Part of a small language model's weights.
Size: 21 layers, width 96, MLP 768 ReLU, vocabulary 8192, 4.46M parameters.
Training: 146M tokens, 4459 steps.
Each number is 128 + 32 x the weight over its row's rms, rounded and kept within 0 to 255. Layers, rows and columns count from 0. The size above them is the row's rms in percent of the matrix's.

# layer 7 attention query, 64x96, rms 0.067, rows 0-31, columns 0-95
size [ 91  85  84  85  87  81  88  88  84  98  89  81  77  84 106  88  89  88  96 102  86  85 114  93 101  82  86  84  80  75  89  92]
[[143 116 143 164 117  92 130 168 145 132  98 117 168 212 131 107  75 117  79  62 138  94 128 128 141  96 108 142  60  94 127 195  93 136 114  98 115 105 144 135 131 165 124 135  75 123  92  76 127 155 112 118 196 132 164 138  78 130  99 144  84  84 116 173 181 160 144 106  74 116 110 147 122 115  97 141 137 127 114  75  96 168 140 174 141 170 164 166 127 158 152 107  76 163 141 183]
 [133 147 173 137 114 178 103 165  58 162 105 110  84 144 171 117 150 182  39  81  86 122 151  84 187 133 142  99 187 119  67 150 124 174 110 133 129  75 109  72 173 130 119  99 162  82  88 144 153 179 125 110 195  81  95 112 139 142 152 129  95 125  93  99 126 136 123 127 142 126 100 158 159 145  97  84 143 120 105 112 125  90 153 151 154 159 179 158 142 115  99 122 131 106 132 100]
 [111 167 135 137 160 145 118 147  58 113 151 163  96  63 139  99 101  88 110 144 110 111 150 107 121 149 152 104 121 129 168 168 144 137 127 188 101 153 190 129 148 106 196 129 137 190  96 141 132 113 117 149  93 179 142  94 147 113 103 146 120 170  95 152 127 139 104  95 129 172 139 128 123 130 109 170 170 125 122 140  86 174 109 136 216 179 111 223 115 158  79 127  97 140  59 139]
 [129 153 188  89 156  91 179 139 166 118 168 103 110  93 113  95 193 164 117 107 153 124 125 110  95 126 155 147 172 119 103  67 110 136  97 145 156 202 134 136 119 100 115  73 156 134 151 157 121  84 139  68 142 118  92 130 155 146 135 106 145  91 136 134 138 120 186  67 114 100 198  80 156 166 102 140 148 143 122  76  89  95 136 115  97  85 126 185 104 120 147  71 145 147  66  97]
 [129 144  90 136 144 154 113 118 157 127  94 196  70 119 126  75 122 141  90 157 114 107 174 164  81  99 155 123 117 125 160 123  72 122 106 133  92 159 133 152  94 156 132 158  87 162 136 131 190 156 199 134  87  52 118 134 122 181  83 128 119 122 142 154  91 109 115 166 146  87 124 132 185 180 144 203 143 173 109 188 155  99  66 108 135 140 149  90 104 109 133 163 121  90 144 113]
 [ 92 193 136  79  76 147 149 153 137  93 126 117 122  95 102 121 105 147 147 153 196 211 130 123 188 208  80 200  97  81 143 129 126  89  85  97 110 134  93 183  78 116  96 139 105 114 120 106 152 113  93 125 143  62 102 125 145 139  75 164 156 108 140 120 149  95 102 107 149 128 116 115  79 122  98 118 107 123 145 133  95 171 121 121  97 128 147 175  79  99 169 110 144 127 150 166]
 [105  89 126 147 115 126 135 126 114 134 137 182 165 157 102 126  88  97  74 140  53 135 118 127 176  99 144 175 161 154 112 116 114  87 125  58  90 153 102 127 128  64 112 138  37  98 121  73 129 121 112 165 129 151  86 157 122 128  97  95 109 134 107 123 131 147 160 151 222  79 147 116  96 168 110  83 123 124 112 123 101 145  89 174  97 112 104 207 163 111 151 112 122 160  98 147]
 [211 154 171 106 181 107  99 129 105 150 112 160  87  90 148 126 140 151 139 140 150 110 129 120 142 143 111 165 154 144  84 156 125  98 122 112 131 151  67 116 104 110  69  77  85 113 121 153 174 169 123  81 142 114 164 141 102 127  78 145 113 108 137 115 192 148 192 186  84 176 105  73  90 143 118 123 123 146  79 114 115 181 115 147  78 140 158 111 124  83 103 180 124  60 109 161]
 [ 98 129 158 155 160 187 144  83 135 148 149 173 161 118 135 151  55 114 116 110 145 118  93 109 109 175 130  56 119 146 130  82 138 124  96 106 112 144 139 132  72 200 148 140 142 171  88  97 102 115  77 124  56  96 119 124 161  90  82 138 111  80 140 162  96 117 114 113 172 123 151 196 166 118 151 219  96 161 105 115 163 150 149 110 132 200 152 163 131 136 117 126 115 118 119 126]
 [158 149 161 146 106 106 169 128  89 129 151 118 100 186 118 196 174  63 117  30  93 107 138 105 107 147 122 105 155 100 128 116 106 175 126 103 109  94 148 115 144 105 137 161 185 110  93 123 117 135 158 143 110 103  85  90 169 124 167 128 108  63 119 130 115 149 137 113  34 168 162 113 139 113 122 166 129 151  57 167  99 100 175 109 126 152 157 152 130 131  81 151 168 124 150  83]
 [153 180 137 118 132 131  57  99 157  75 104 181 122  74 146  90 134 167 123 128 192 175 132  79 128 166  81 131 130 116 112  83 108 125 136 131 101  76 161 174 131 136 124 177 149 179  85 100 114 148 123 139 116 153 113 115 115 127 113 142  93  97 131 109 179 181  89 109 167 156  83 127 131  95 161 155 115 178 166  89 152 191 130  80 119 205 138 107 116 176 143  88 156 122 111 168]
 [165 164 150 122 105 106 141 104 127  74  89 141  87 178 120 135 166  78 198  83  88 158 173 129 139  91 128 112 115 188 128 148 155 101  85 114 136 118 141 139 164  83 187 108 150  76 134 146 115 156 107  96  58  85 156 148 130 104 118  67 156 137 116  69 100 130 171 120 122 177 146 140 122 123 103 104 174 123 158 119 157 153  99 145  84 105 162 168 120 113  91 163  83  84  82 177]
 [170 111  91  83 108 164 106 155 137 201 104 146 152 127 183 163  74 140  84 178  49 170 117 102 176 127 137 134 155 114 119 133 135  79 117 141 119 119 134 143 130  62  99 160 131 103 128 140 140 158  79  78 159  76 132  93 129  92 160 122 161 181 130 173 145 120 140 174 175  68  59 109 104  90  67  73 116 123 144 172 152 121 151 142 131 102 115 104 121 154 141 126 146 105 121 142]
 [118 180 151 160 135 109 151 112 122  80 143 160 126  86 100 138 115 127 102 149 143 115  97 127 174 124  99 118 114  57 164 112  95 183 146 179 124 136 156 113 174 141 146 151 200 136 142 129 176 113 150  82 103 119 115 109 116 132 122 108 105 178 135  99 184 140 172  72 107  74 210 151 154 140 165 116 168 149 187  78 129  74 199  83 164 129 142 111 122 165  93 141 110  91 151 137]
 [136 165  95 124 117 137 162  96  96 144 113 130 163 167 148 162 156 115  91  31 129 104 161  94 100 123 105  80 104 160 103 133 146 158 112 138 157 109 165 129 147 155 158 172 144  55 125  91 139 158  95 208  82 143 119  78 166 185 210 153  88 154 108 129  80 143 152 122 100 124  83 161 138  93 154 187  97 145 136 123  99 131 151 101 175  97  98 144 129 171 153 140 140 104 148 114]
 [139 146 161 126 145 151 137 153 177 131 148  83 124 122 115 126  94  87 123 196  70 162 119 143 178 136 126 109  75 120 144  96 113  98 182  96 105 137 154 220 111 142 101 148  98 126 147 179 100  77 101 126  67 112 150 122  53 101 120 131 150 165 145 112 100 111 131 151 168 111  83 129 130 177 141 171 109 116 123 131 158 193 109 114 151 127 160  59 121 125 207 148 112 155 166 166]
 [150 144 140 142 187 138 147 133  96  64 140  73  58 109 115 158 126 150 104 106  88 116 156 130  74 171 163  91 139  79 115  96 115 193 106 131 154 111 198 137 114 135 157 123 170 164 154 180 140 125 131 121  97 136  93 136 183 106 146 110  68  79 102 132 113 153 110  79  96 166  96 128 129 155  83 146  84  91  65  98 144  92 161 165 141 100 137 126 128  71 143 124  93 168 172 116]
 [106 130 144 131 179 160  99 149 128  92  31 135 108  93 120 104 100  92 180 123  95 108  92 138 133 154 114 106 136 141 110  48  84 136  98  99  95 125 135  79 151 111 110 119  86 136 195 130  71 105 164 138 122 119 127  96 115 124  86 147  97 145 124 123 113 120 150  69 117 141  89 101 159 116 222 132 151  86 115  56 161 154 117  86  79 111 165 149 162  85 126 170 121 152 103 111]
 [ 98 180 115 181 125 148  81 124 123 159 136 112 124  92 113 168 170 139 153 107  95  94 114 113 119 183  94  94  67  66 118 131 153 174 114 147 126  81 144  56  96 102 190 175 115 109 132 134 102 119 136 148 141 131  90 159  95 184 193 104 114 137 129 170 125 156 170 103  97 133 129 144 124 131  78 126 213 102 141 136  60 102 103 134 127 124 150  82 164 124 148 189 173 137 150 121]
 [ 72 111 148  92  94 113 148 119 186 137 123 110 147 133 135 105 106 140 111 167 114 159 159 136 162 171 145 151 135 117 154 138 178  87  87 151 110 148 144 119 127 103  72 131 125  80 171  63  97 145 137 136 110 143 178 142  97 125 137 165 113 133 124  97 131  78 122 165 131  75 160 171  90 171 163 111  28 135 111 139 206 122  57 133  81 131  77 131  93 141 190 101 146  88 150 120]
 [106 163 138 163 101 119 145 196 135 140 161 108 110 124 147 133 122  90 127 129  73 176  91 137 214 121 113  73 180 180  90 144 141 100  70 143 149 175 101  85 119 114 157 170  73 140 116 136 125 157 137 137 192 101 140 104 163 126 148 157 105 175 152 164 137  84 169 146  98 137 119 154 110  96 137  89 117 118 178  83 123 129 110 107  43 150 124  87 156 158 124 121 106  75  87 157]
 [142 146 136 185  86 150 120 140 114   5  92 107 180 149 142 108 126 122 113 174 113 160 111  67 109 175  81 137 137 124 138 138 163 128 135  88 145 165 183 122 152 136 128  99 127 156 117 119  68 133 148 133 166 152 212 159  95 112  94 151  80 117 134 148 171 110 132 151 161  96 156 129  76 164 130  92 149  75 222  89 127 147 142 125 118 102 146 129 126  97 139 137 151 143 148 125]
 [114  81 129  94 105 117 129 139 176 122 133 111 147 111  85 141  61 159 129 162 193 162  68 139 165 121 139 154  80 120 105 131 117 125 162 114 116 148 128 121 143 129 124 115  81 143 129 114  57 104 142 103 108 121 125 163 114 106  32 171 102 178 156 125 180  89 160 155 163  69 114 159  95 173 132 122 138  68 148 125 167 141  47 141 146 175 118  84  96  89 158 110 138 128  98 171]
 [ 69  76 128 114  98 100 111 145 158 102 135 178 104 106 156 155 112  56  96 175 114 157  94  74  52  87 124 146 119 150 153 176  98  91 160 113 100 116 127 143 132  79 122 133 148 142 146 167 118 116 125  95 134 144 152 168 116  60  85 173 137 181 149 138 193 119 120 131 168  94  78 173 118 196 138 124 125 121 174 129 131 105  83 117 104 146  90 111 184 148 155  95  94 162 137 146]
 [112 105 122 134 121 118 117 144 153  58 155 151 111 161 139 128 140 161 131 111 193  96  66 121 104 156 116 146 146  68  97 150  87  78 159 119 152 145  78 206  92 156 115 158 109 149 173 172 129 166 142 156 109  75 118 157  87 120  99  86 123 183 119 138 167 157 137 126 130  89 102 106 123 133 141 112  54 144 208 145 193 162  99 142  85 147  86  66 129 119 125 105 150 138 151 115]
 [141 155 144 138 130 118  84 156 116  77 140 133 176 152 151 135 164 107  93  72 107 107 135 122 113 112 197 122 104  89  98 150 116 151 166 136  98 187 150 147 108 164 126 137 186  91 150 199  93 141 111 144 161 147 146 105 190  99 160  73 173 125 123 129 187  84 177 137  97 112  75 134 125 120  89 119 163 141  77 109 129 173 178 119 164 186 133 119 136 119 112 200 178 169 136 106]
 [110 150 148 191  89 112 176 112 133  95 123 138  99  94 149  98 111 114 142 130 134 129 106  83  29 141 149 172 153 168  69 139 129 148 200  84 148  97 133 141 154 144 154 137  92 131 209 121 123 158  78 132 147 118 189 124 141 127  95  94  73 132 140  65 144 135 143 213 109 125 111 111 104 134 139 161  92 105 139 179 149 159 107  80 112 114 112  92 144 155 105 129 148 154  88 167]
 [144 118 153 133 157 113 121 122 116 107 143 109 123 107 142 181 166 105 128 152 124 113  77 174 149 109  89 153 139 128 147 123 118 137 188 161  97 159 157  97 119 124 142 105 151  81 179 115 158  97 172  49 185 173  76 120 133  90 127  89 122  93 133 207 107 121 117 129 176  73 120 118  90 167 135 111 126 138 163 139 115 162  27 107  78 202 142 110 127  91 118 136 119 108 160  77]
 [136 112 135  97 114 116 196 143 106 158 120 136 164  98 132 163 110 122 189 133 143 128 197 108 135  90 108  90 154  75 130 148 190  82 171 134 161 115 113 140 123 126 131  94 154 157 104 135  53  88  84  97 107 164 177 173 153 151  98 164 146 136  79  57 115 150 143 200 190 102 126 144 129 128 144 123 128 146 121  94 145  72  75 109 133 119 182 150 178 120 157 105 148 169 160 117]
 [180 161 115 110 104 143 179 157 154 176  93 133  94 156 108  92 122  96  80 128 121 156 145 170 119 106 132  56  86 145 152  87 137 183 175 137  95 126 158 121  82 196 159  99 136 168 122 127 144  95 120 133 109 104 133 126 143 129  94  90  98  80 135  92 134 135 102  84  63 159  95  93 104 107 132 151 154 114 129 129 126 104 191 151 185 188 135 179 195 187 134 160  96 110 148 128]
 [108 120 196  82 173 101 130 138 101 116 127 135  95  84 132 101 159  94 117  76 130 116 137 211 210 142 160  95 110 109 138 100  96  94  73 129 215 118 125 134 173 101 103  90 105  80 148  94 170 124 146  70 114 150 139 131 168 132 100 160 142 162 192 117 141 109 149 122 143 116 148 109 110 148 102 102 137 131 156  83 124 156 134 106 148  78 186  89 152 156 163 147 174 138 144 171]
 [110 150 107 129 134 178 110 158 173  89 107 156  81  88 115  97 121 142 169 115 187 117 177 144  89 192 168 138 126 157 173  92 105 166 122 147 150 124 195 155 150 160 163  56 161 168 140 161  72  96 146 183 151 113 122 130 100  97 167 146 146 119 144 168 140 130 135 156 134 110 172 131 164  75 122 189 198 129 178  94 148 161 147 150 116 131 103  91 116 117 121  82  97 137 171 145]]
# layer 7 attention key, 64x96, rms 0.0677, rows 0-31, columns 0-95
size [ 94  88  82  84  83  83  92  88  79  87  88  88  76  79  91  81  88  82  89  96  90  86 105  93  97  77  93  80  84  77  88  84]
[[107 129 162 154 138  89 143 175  78 116 102  92 152 162 126  81  51 159  99  66 122 171 123 132 174  76  86 122  96  86 132 161 111 119 116  97 132 101 174 161  98 178 144 104 122 156  52 104 136 147 113 165 173 177 192  90 108 136 130 108 106 125 125 173 150 148 118 146 137  88  90 201 117 123 130 136 115 133 103 111  42 140 133 129 142 127 147 106 131 166 168 151 161 167 159 137]
 [158 167 120 104  98 104 114 137 167 158  93 150  78 151 155  91  88 124  92 160 123 106 149  81 135 124 146 119 154  57 126 118 154  97 170 138 137 132 125  75 112 127  60 105 161 131 110 114 162 203 132  97 163 153 122 158 187 165 171  85 123 163 135 123 148 125 132 116 126 160 139 142 116 140  82 133 163 159 150 125 120 108 112 183  84 186 228  73 180 159 119 119 166  79 122 118]
 [140 129 102 110 119 136 133 128  35  86 164 186 190 140 114 191  90 108 124 110 147 100 126  77 126 129 160  83 148 100 132 195 100 122 150 133  92 164 117 148 150  96 174 150 138 123  53  89 106  93 136 129 131 136  96  99 137 136 106 134 110 151 109  94 186 166 129 157 175 109 123 134 141 185  91 138 129 161  99 151 156  80 129  80 122 176 147 133  69 150  93  98  50 141 126 145]
 [ 88 142 101 103 167 113 163 121 112 132 138 135 137  93  84 114 180 201 141 171 192 102 135 118  78 149 137 111 172 101 155 111 175 145  66 125 160 145  46 147  92 109 160  60 157 134 151 151 132 130 129 131 170 118  66 139 134  95 189 126 167 161 117 114 132  85 168  84 131 141 193 103 120 170  84 148 142 148 135 124 134 144 130  55 137 116 158 164 101 132 168 125  96  99  97 111]
 [ 96 129 136 152 118 155  53  70 180 156 114 154 107  50 133 117 102  83 182 104 118 111  99 175 114 117 127  84 123 156 177 145  91 150 158 113  91 129 152 104  87 150 124 132 150 181 157 121 105  94 189 193 114 137 141 154 107 146 107 150 122 155 165 121 151 107 151 219 118  88 176 121 133 111 178 151  98 116 117 146 127  98  51 139  98 150 155  76 150 114  98 124 117 124 138 170]
 [143 131 117 130 122 140 171  99 130 133  81  98 131 121  73 112 116 112 112 139 125 216 118  78 149 191 144 155 116 122 113  79 205 171 146  84 177  73 155 157 144  97 132 135 134 159 163  79 184  68  87 131 140  94 147 122 156 121  83 124 159 108 206  70 115 143 145 156 134 122 176 155 118  81 161 107 104 111 170 117 120 144 128 153  60 168 150 103 139 126 160 139 108 135 152  96]
 [111 125 151 123 100 134 181 162  69 139 115 117 146 173 139 132 119 101 125  92 108 100 107 102 138 132 139 123 152  95 115 143 145 106  60 108 154 134 129 130 105  41 164 172 103  63 122  83 138 131 128 141 120 188 122 165 112 178 110  91 146 191  97 155  55 138  96 144 153 105 105  81 133 150  82 161 122 136  99 112  84 152 101 163 121  67 106 173 154 207  87 136  89 147  79 123]
 [159 148 200 122 158 122 137 133 138  72 129 143 151 148 159 129 121 155 220 151  94 141  78 147 139 122 126  63 180 156 128  75 144  63 101 116 130 138 107 110 143 151  61  96  85 181  88 145 166 143 137 110 157 147 179 147  86 107  93 104 154 131 156 130 131 134 157 176 134 154 158  74 111 136 130 119 109 141 132  86  88 157  84 123  92 171 157  74 151 107  66 134 166  89 108 132]
 [114 130 103 119 121 135 196 114 175  96 146 166 116  96 144 132  92 138 115 133 107  72  87 115  49 159 141  97 111 127 141 106  81 168 139 155  80  62 163 141  37 174 160 141 138 151  96 170 143 130 110 194 125 140 141  88 112  95 101 155 128 119 138 112 100 136 159 112 156  87  77 178 225 152 129 154 146 146 110  92 137 108 117 184 127 120  94 161 140 131 118 118 108 110 175 142]
 [114 163 142  82 122 130  91 123 127 134 151 194 157 108 142 125 121 160  56 110 144  88 121 138 108 101  82 133 169  60 123 144 113  90 132 110 111 138  64  68  61 142 114 153 138  94 163 192 120 100 135 148 143  89 132 110 103 143 111 123 183 119  91 106 127 130 114 159  81 131 117 132 156 196 159 105 194 196  83 151 117 121 146 173 127 148 185 172 143 109 168 159 149 133 177 101]
 [111 170 144 140 109 111  67 131 112  94 112 174 152 114 163  79 117 112 144  80 162 121  96 105  83 138 131 129 151 146 135  87  97 118 185 119  98  47 158 182 179 108 159 125 149 131 101  89 122  92  86 168 143 161 161 136 139 149 138 151 138 139 163 136 128 120 200 123 105 124 120 164 146  89 127 133  95 144 175  46 154 134 161  87  96 192 152  86 192 119 149 105 166 100 171  94]
 [165 163  46 153 161  97 113 159 112 153 121  93 136  92  99 173 171  91 127  73 158 118 134  98 135 145  98 125 116 163 110 155 143 102 140 202 144 167  87 186 142 103 151 102 106  77 142 164 190 170 160 138 129 125 137 132 103 175 125 105 137 116 108  84 114 122 102 186 163 167  86  80 143 176 114 156 124 141  64 126 101 148  94 120 130 142  82 196 156 123 114 108 170  93 123 168]
 [145  82 217 149 125 153 164  74 188 164 110  96  95 138 146 157  85  99 133  91 106 137 107  86 110  76 117 143 157 101 108 171 197  55 149 139 135  94 134 138 186 102  84 119 142 110 113  95 144 139  76 118 119  86 128 132 134 136 112  80 165 165 118 143 114 145  98 106 159 108 118 128 102  73 108  83 174 110 160 155 154  86 126 173 141 119  70  74 175 154 128  95 133 114 112 150]
 [ 73  83  92 101 167 171 134 135 159  97  90 188 156  94 161 119 111 115 129 143 103 133  70  95 158 129  86 139 102 110 165 155  85 143 136 176 149 124 155 109 142  94 150 105 206 120 139 126 143 168 136 112 120 103 107  92 172 126 133 143  61 192 130 123 168 125 160  95 113 109 121 112  98 223 155 131 138 123 165  94 115 138 143  88 122 171 157 153 143  80 164 130 149 107 187 195]
 [111 126  82 146 104 111 116 140 118 174 128 130 139 145 116 113 152 164 122  99 102 126 172 132 130 109 112 150 118 127 122 101 122  91 137 162 136  84 159 156 107 153 140 134 158 139 146 125 117 182 104 165  62  41 128 118 126 133 136 170  99 161 102  57 133 181  72 148 137  65  74 167 195 138 129 160 147 164 146 158 157 134 203 135 101  87 168 131 155 177 174  81 161 174 189 142]
 [ 99 134 110 143 165 144 179  96 136 102 126  90  93 138 109 159 126  52 157 108  90 133  94 108 120 104 148 125  99 151 129 177 137 113 143  85 101 123 173 200 124 109 182 150 114 131 151 187 133  91 107 111  61 108 163  78  97  70  93 196 192 155 206 114 160 145 139 157 142 143 124 106 123  95 115 109 159  84 114 159 113 103 141 120 137  90 111  94 179 109 131 181 151 161 100 153]
 [121 134 164 138 148 121 143 152 160 106 148 105 116 122 130 131 136 152 100 109 129  63  94 157  61 148 109  83 129  85 131 149 115 140 172  79 132 149  91 157 108 179 115  49 181 115 145 236  90 142 129 100 122 122 137 151 174 180 152 141 139 178 142 121 119  77 131 122 120 129 130 163 152 160 100  63 141 112  76 124 147 113 177 141  55 111 183  91  97  94 150 147 110 123 165 103]
 [ 98 136 123  79 116 165 142 121  61  63 117 121 150  84 147 107 212  94 133 104 103 114 105 128 127 119 171 125 193 126 155 142 115 156 112 118  90 144 155 127 131 117 131  85 119 164 122 105  95 125 156 211 137 108 107 136 161 149  94 131  80 127 161 154 126 148 137 115  79 195 119  69 197 133 113 169 144 143  75  73 135 175 137 104 122 128 187 145 162 126 158 159 154 118  62 100]
 [144 119 146 163 113 183  71 119 117 117 108  83  74  62 129 143 167 124  89 108 101 123 115  85 147  79 171 134  94 131 121 109 113 121 125  98 114  87 100  96  91  98 116 155  97 121 160 182 113 141 162 120 150  85 102 145 174 157 156 152 158 133 123 191  91 166 137 137 144 124 144 140 129 172 149 119 160 113 146 148 110 121 154 134  88 155 235  82  76  94 187  73 144 160 188 130]
 [ 78  58 101 155  60  98 158  68 112 138 116 156 110 167  95 122 128 150 113 140 103 172 121 122 161 141 110 173 156 211  88 123 181 127 118 163 116 139 142  94 169  97  97 118 108 136 145 124 157 136 111 158 110 175 184 163  99 123 130  88 119 133 177  72  86 106 112 123 121  79 163 137 164 119 116 120 126  82 148 120 161  55  83 119 119  66  64 139 159 153 160 140 108 125 103 152]
 [193 158 146 161 105 101 145  96  89  86 133 130 147 120 108 135 103 153 138 142  88 124 141 165 224 140 146 107 124 134  79 160 181 124  70 146 175 105 160 148 141 123 152 174 136  82  76 138 153 190 135 132 186 109 106  45 132 145 100 122 105 131 147 127 126 129 113 118 124 178 128 129 189 147 143 115 152 141 141 144 124  91 148 110 138 165 116 151 120 220 123 105 142  57  85  88]
 [130 136 106 198 124 124  98 162  41  46  97  87 133 148 116 103 118  77 113 131 124 142  75  89 134 166 121 166 147 149 110 119 155 113 160  94 171 173 201  72 153 128 128 137 137  77 130 151 126 114 157 164 193 130 131 113 187 113 150 105 102 134  92  85 131  97  98  97 134 142 145 140 102 130  96 139 111 113 131  98 123 144 205  81 162  93 141 189 177 116 115 117 152 148 158 139]
 [137  93 102 118 116 179 195 196 106 116 140 109  41 149  72 131 144 110 150 131 172 176  85 136 119 155 156 131  80 191  72 126 117 130 148  98 174 148 165  92 168 144 177 146 125 147 109  81 183 137 113 151 111 210 135  89 144 108  87 126 121 152 142 117 140  90 116 121 155 129 144 137 125 140  99 147 137  70 137 158 133 118 107 101 140 170 105 160 156 157 135 148 113 127  39 148]
 [ 88  69 189 183  92 142 128 139  82 185 151 129 122 176 138 168 105  65 113 126 125 117 141 165 104  82 106 103 131 167 132 149 156 146 171 128 141 127 157 119 183  81 168 143 141 114 113 121 126 101 169 123 115 150 106  93 189 119  85 121 114 135 128 163 110  67 175 144 171 132  74 146 130 182 165 109 155 143 109 159  81 175 125  90 169 126 107 144 173 154  98 141 175 146  60 164]
 [117  77 157 166 171  61 132 113 181 124  88 160 133 176  70  56 109 123 130 125 128  88  39 167 125 124 124 167 149 140 102  72 102 133 149  85 117 128 146 183 116 132 131 160 154 103 142 126 133 179 157 123  88 114  91 185 135  77 104 119 149 160 105 150 118 125 166 123 134 156 108 162 118  89 188  78  90  90 118 115 161 128 101  95 136 160  90  75 149  71 124 130 158 147 107 127]
 [161 145 119 171 152 105 111 118 119 146  69 136 143 128 114 140 180 158 120 152 142  83  38 101  74  67 146 136 143  61 153 141 147  88 152 109 119 125 158 115 122 193  93 115 107 114 117 157  92  88  56  99 126 123 151 123 145 109 154  68 157 148  89 150 182 169 103 135 175 109 103 116 142 128 149  80 168 154 114 114 176 124 168 119 112 141 129  40 114 157 110 167 179 129 122 151]
 [145 137 103 168 107 131 175 134 135 112 125 154 105 115 119 106 144 128 104  99 141 142 141 163  88 157 142 117 168 154  76  77 155  78 122  64  90 137 185 130 150 111 131 122 112  80 149 152 118 136 170 184  66 126 129 130 131 115 126 158 118 124  87 130 176 131 147 146 158 153  76 137 100 189 122 218  68 132 105 116  99 159 169  78 161  75 126 143 123 205  87 185 135  76 100 133]
 [140 107 120  93 172 128 163 139  85 125 105 176 119  81 139 131 151  63 126  50 153 142  75 167 130  97 158 137 127 141 161 140 161 124 138  97 141 112  91  83  92 139  77 100  90  86 149 132 114  97 121  62 122 182  60  88  98 147 128  99 130 112 116 169 110  65 171 138 120 119 219 128 139 119 170 168 204 157 129 128  98 140 113 104 110 106 121 117 129 132  78  97 118 163 102 141]
 [157 122 132 137  98 114 169 117 111 160  93 125 119 114  96 186 123  68 129 188 139 161 111 119  59  64 111 146 139  97 135 103 129  93 194 177 157  84 147 107 175 124 126 119 132 118 114 148  99 121  91  88 101 180 205 130 129  97 148 165  90  80 120  90  65 123 120 148 115 135 148 108 156 110 102 118  94 130 159 117 114 131  93 148 174  67 171 206 128  82 137 112  75 123 100 114]
 [112 153  88  94 114 133 108 167 165 165 103 100 132 112 162 155  88 109 128 115 158 167 151 122 120 105 108  66 121  57  99 124 115 172 142 106 137 159 101 157  66 169 121  73 121 169 132 161 124  98 139 138 135 147 142  78 110 124 174 219 119  93 145 183 211 114 114 101  70 108  77 117 171 175 127  87 103 145 102 103 164 139 149 156 122 157 101 103 154 162 128 160 129 132 155 180]
 [131  86 167  91 168  87 183 142 139 109 184 110 138  65 129 176 133  95 105 166 159 151 125 169 117 117 143 140 143 135 147 166 113 131 149 144 195 151 112 126 150  89 123 123  79  91 144  99 174 158 135  74 154 101 149 163  89 152 101 110  99 177 194  88 164 166 147 153 104  98 119  86 165 113 110 115 141  99 119  98 104 146 157  83 136 109 190 114 154 158 162 158 188  54 126 161]
 [ 61 143 156 153 143 143  72 112  90 107 137 150  91 114 106 133 111 122 115  97 166 128 145 146 117 115 113  82 146 191 171 123  95 183 104 108 173 119 164 164 117 139 150  25 163 101 120 115  94 131 123 150 171 104 108 155 166 132 211 110 117  83 133 122 127 155 157 112 176 121 130 134 136  79  97 167 127 137 148 162 177 124 145 147  84 174 128 138  99  28 160 113 137 115 105  96]]
# layer 7 attention value, 64x96, rms 0.0669, rows 0-3, columns 0-95
size [100  98 117  92]
[[151  99 130 134 145 112 163 120 118  70 140 199 138 136 193 112 133 150 118 120 136 102 151 129 161  58 152 168 137 119 122 101  88 144 123 114 108 103 145  93  92 119 115 140 167 124 123 115 133 128 171  96 122 176 198  74  95  89 143  82 119 128 162 136 122 135 114  94 131 149  78  57  83  92 146 144 141  98 105 178 161 112 176  81  87  25 157  83 146 158 155 171 132 155 149 120]
 [ 84 142 137 122  96 123 129 133 109  51 112 110 180 115 169  95 139 154 167 128 119 182 183  95 137 120 137  89 109  94 119 213 196 164 135  68 112 108 116 136 129 130 152 177 138 158  93  70 107  93 121 159 112 140 135 109 199 130  67 130 138 166 134 122  98 121 116 143  98 145 140 137 120  85 169 189 144 140 118 175 141 109  52 171 134  87 134 163 107  92 159 138 155 162 119 162]
 [135 145 171  57 107  85 136 101 120 119 109 117 117 101 147 142 128 134 167 104  98 123 109 115 133 146 164  85 149 185  67 105 121  71 107 111 113 154 119 126 100 172 108 122 181  99 111 131 140 135  94 102 129 127  64  91 160 134 119  77 113 116 131  92  81 117 128 168 232 123 125 209 107  85 127 207 120 146 124 105 155 147  85  91 202 137 176 141 142 127 115 157 156 140 125 157]
 [130 158 142 123 136 130 128 160 125 129 128 129 132  99  64 142 103 139 170  82  99 162 127 129 126 113 160  59 133  85 107 100 145 156 110 122 144 168 127 116 129 169 198 115 144 126 132 134 162 153 182 103 149 159 167 120 175 102  51 112 102 127 115  71 115 194 171  64  87 113  31 100 155 109 129 124  97 111 132 178 166 112 120 130  99  99 129  85 157 117 121 162 203 153 108  88]]
# layer 7 attention output (transposed), 64x96, rms 0.0834, rows 0-3, columns 0-95
size [ 94 105 114 100]
[[ 73 120  63 166 132 156 140 180 156 103 135  96 125 127 123  95  86 139  49 117 114 114  64 146  91 154 174 116 103 107 156 117 117  96 186 126 173 114 172  74 146  92 165 104  86  90 114 106 156 147 153 138 104 129 152 156  62 163 122 125 145 155  95  70 186 142 107 147 165  77 163 158 146 156  62 107 161  86 129 108  92  87 100 125 163 130 145 136 153  99 167 110 110 114 119 147]
 [194 167 131 115 203 118 154 106 178 118 152 104 124 141 152 162 106 150  55 139  85  75 124 164 155 115 124  44 166 142 152 100  72 176  84 126 133 104 148 128  94  79  89 130 104 122 153 172 154 152 119 117 138 116  47 113 132 128 130  99 123 111 155 183  90 121 148  95 114 117 105 143 145  82 104 111 179 140 150 113 139 167 177 150 136 154 126 158 180 126 115  91 144  64 143 149]
 [117  99 147 169 122 161  89 152 104 111 127 121 113 140 140 115  68 133  72  74  87  75  87 140 140 112 133 173 164 105 143 175 104 142 136 116 134 145 147 125 129 175 121 153 142 197 147 151 126 129 143 147 184 144 135 147 109 105 160  82  70 124 147 198 149 138  84  61  63 157 147 103 125 108 156  78 111 129  89 122 148  80 203 168  91 124  80 128  83 133 124 159 127 166 128  65]
 [147 126 128  76 132 154 125 130 132  98  95 164 133 183 193 123 105  96  98  98 156 127 125 140 140 139 112 119 108 149 196 172  87  84 140 167 135 105 125 173 179 103 153  65 123 138  57 114 132 105 114 114 156 107 165 161  87 124 107 151 123 107 165 165 171 185 144 143 142  65  95 143 129  84  96 125 130  97 105 130 113 169 195 146 184 152 180  84 181 149 126 119 110 108 175 185]]